From a checkpoint of a small transformer trained on Wikipedia.
Size: 4 heads of 32 (1 for keys and values), MLP 256 squared ReGLU.
Architecture: RMSNorm before each block, no biases in attention or MLP, tied embeddings, normalized queries and keys, gated attention, exclusive self-attention, value embeddings, hashed n-gram embeddings, learned residual scales, capped logits.
Training: a variant of Muon for these matrices, 9489 steps.
Each number is 128 + 32 x the weight over its row's rms, rounded and kept within 0 to 255. Layers, rows and columns count from 0. Numbers have three digits each. The size before them is the row's rms in percent of the matrix's.

# layer 4 MLP down (transposed), 256x128, rms 0.181, rows 202-209, columns 0-127
094:126089136154119079137136099123119118107165091145046192138133108120108146129133103144073115165121135094118118140150100140163186116154087179131106120142129162146084164076118129131183119074054092167116113170162171137112101103113162136158193167123117134159082142130138130080152116142184157149087186106151223069101141094126146139125144154071091064111096069104126118081118136115076116150153
107:060130159170181203092132163084081086077189118103079141147121130131126126077178155115105126140130156114085103152107104153152098170105115156149135139150113125141069155133159185124090102092189093124134121126056132158138150092081158103114178083089108167140176065152156078143100126134166156157136127136168212132125113167082159186181131115143114141137162137129143133134140189135105135130114
097:167169170198097124135194086124146093149150116155150179124091090126126154142097087146159110099152105132132209116148152139055148104152123171144094101100068175196116123178123159118115130178125137051140072141171120143113121153138110132064061133125133144155071181093174129108178099098083142102118094080120150083117152120118128118111187129113165108159084154112146143114096111123138121103080
094:161132096097118130106115166128126198118116074079123100127131124145105080093160119138178128120095091151169143089134152184120113133061141076109126161139176178154144097124182120143095139072093121132109118164104127095136120175085076137147126186155154116081159148138126206116146137078167162111133098115119122127070093132172102111196155173069213122128169150145183116112157145070092094115144
112:102123135200129146096095073142113161104129052107082090121143131124084162112187137087097102167130121117151154157093104134181176095173144070123124110136115146106150165100166176163126113092092114123113112107146155175117193117143119148133110125160084134187117049135163116148137141115093188131129198130095074118135151065120141163155093129153179127173142173139113144135175044128131113072103
092:102154159161102111164127135129026118068145176156088123105086111183151158104109117107074114134135163178125119127075113087129131133161134115104094092088096125135072215142146175111121073158165140151127111124160103153168142106078107095103106096095041132158196159110159112137156096130099168120128160156157081112139163123192063132117131149161153153109135097127099122135127158148130103098064
099:117107128132089128115071128136047107118166147148086119074129076103108177108130075063138105124102121139079128158025147126114139121156109188065131118107132139176126152095177165101128106151143143128090089125128112104153103172137122094137091141115053088127174155047103141128034152130136164123168105145099124124138133125149117128104080128165094118154123071186100118123151079126109165090142
096:145086134149089124220159058143119128124080104079147137132108107174124095150136116143132096091077127089149100162123156115115175125116102129076115138148138191150151166095126157199128151123144138098121138165086127073115185114112134144143142147091201120145158176099067174118174138160123150152151112180118096083122157191196152169205098137122107133139109120115067101078150123154155099135100
# layer 4 MLP gate, 256x128, rms 0.116, rows 203-209, columns 0-127
094:141166076142126098152085132116149148157118138079100147117152085099155165145141043115119099091159122116144153157129150108113133119138116160109138041175117141071137134124118075102127156100091143120207138100108126139056151096186134133155142125112119087117171154121131117144101113114129129087176072199122085153164120089111132172128088031116107127088127133167118103150142029124125132132055
098:118088115050126188156175130102098138098130085143096168099132174121085106111133095114108153134159172158122122076125167173157124143142163144148096079111150122114120109156153198161101122139131122076083115154145096169148151141135150064105108164195131115106079087089135143106167087147115110173143133099114140157127058163098157122082149127139142107246099147129124179142186083108095154089138
094:145163195113111131081141162129109129139159114138134047151122205168118061147131184128133136186143126071145121094106080106141086107165114075158131171107105140122184172100149142128158139147114119180171138115133137115125193135109153150139172096157100082150128114130144098099140167079150113177150097087174176139136087121118126134135113106166090170087183147106067044139056123106153134104116
092:157134185129108108098100088113099145156115142158108123111105102122136063138146156047084070138120144157157153121154090164133137183145078060122165068113141162113059157123145142188128049133092116145120123158077130123115119123153110114124099065170133184174160149113084126116144126091128090094149140071175086143080175166103120160133135069214138106121142135158138119096118102157159143164114
091:163136130150160182106139094162112137141127098210132121137192140132137123164139121177109114119091137095103111153093146056076144084095113133086175160128129137069070070151134132165103100163121141102113095091145115124117034109134113104110130110156131082071090152116130108087162063154122070175078127132118125155148160115118162135123095111127117059145125041057083135168148142115129138113093
090:142130098126102142126121091121101097105098144165104144130147137082123193185157123128114049122104194160102126074139151213114154123075192113154152130106150115198114096160148141143146099103116086185175124104108129129164141083137145149088088123191103148105110069098116072112133116137115121153108091191089173100157157133180095114128070107083115072161066113113176169140127124127097123135105
105:162120155155073148141151137076140131146151150141176142102190132112163182111157144122106106117119070147187102147138158199169115156228138132102216133078109113144114143172140176134093124112147162125120117117118178122156111093161136141135108141146116048137151140132107123085130173188118100126205098121105133140106130090046145120080141161137189174113074148161147143172117148132129148096122
# layer 4 MLP up, 256x128, rms 0.116, rows 203-209, columns 0-127
094:108137178122125210142173127107096078121188143148123153155139130134139111120171186161129099178113094105079112138133137158120134145133122155143136254093105140144102139152176165103107109154135146081132084144129093098123147081089152147133126130175101121132102129128108175096173161170136115141161146124106173109101141138122136075151169183085106134130079119125070222141126124219109123180147
098:141134146123165152141136164118121139084128096097082107104155103134156091151141075156097132121074166117119151094168139147159140128075088168140188097129143087108107053130135156180157115144096147103102041134121125146064069183106163068152142103076156145134174087115105127154104075086105140121109181079075127119095149109182168121124063137147116096157075175124144128179147173124121164163141
095:115123080113093135119169114118158157114179161108102115132162129100157171144152090140172124231106099141096123128152152146093200183157126095091132128087146113153107138136126068124147179168151186165143122139186195154142095098115124122119093161101152213166132109155081081112156097085086172115117131085144136133111157133103160068197124078144120122175158102109115183086122131139113124157155
096:152084190165090171115139051100166126098097150127115117120108139159160099149154114131082055121176138162165152097128100141132176180160163083110141086145165149139111127105168125171184103141126113130108134172072091142101120171165138120114060118202142185064127171100082120082164088112147126128139136094171114115137113166106131153127123115193170089167114102143127124101092135155167160199103
088:126100140078154160141131170142173143135092129076134086126063141137191087147115168132106089167165098205140132156119130160171053180130111142145073079127144132146187175092149124099091159124102091102150146135076099122118154117156121121160112117087058161160168069106118122153109179132104172147174109125172106112132099104157071091131156157095159182078114180153151148096141100150087143155144
098:122154111119107151115103222170115146139191123115109148072142144215081171106108158128080094090148161150079119154071189151182066120110193096105139131145132137091103109137164133093123139161128106120139134149112140138089084132129188095157127160128133086136138125186067098153062126201153143082108102114123103140134145128138155181084140144175125099142159157083170112110142180095101111115117
099:092158111110101143106114143135193080088103150104173159177058147115158152153126150098068180069151106151081106100120162158158138122133131166121121165198073109125124152131106164155164138148130122231135127141155120048116168165074132152052149123074118157090123104109169126106130132134105064151096143095122123144136145153132125098190119073101135136189170165107145140113117148131148130173154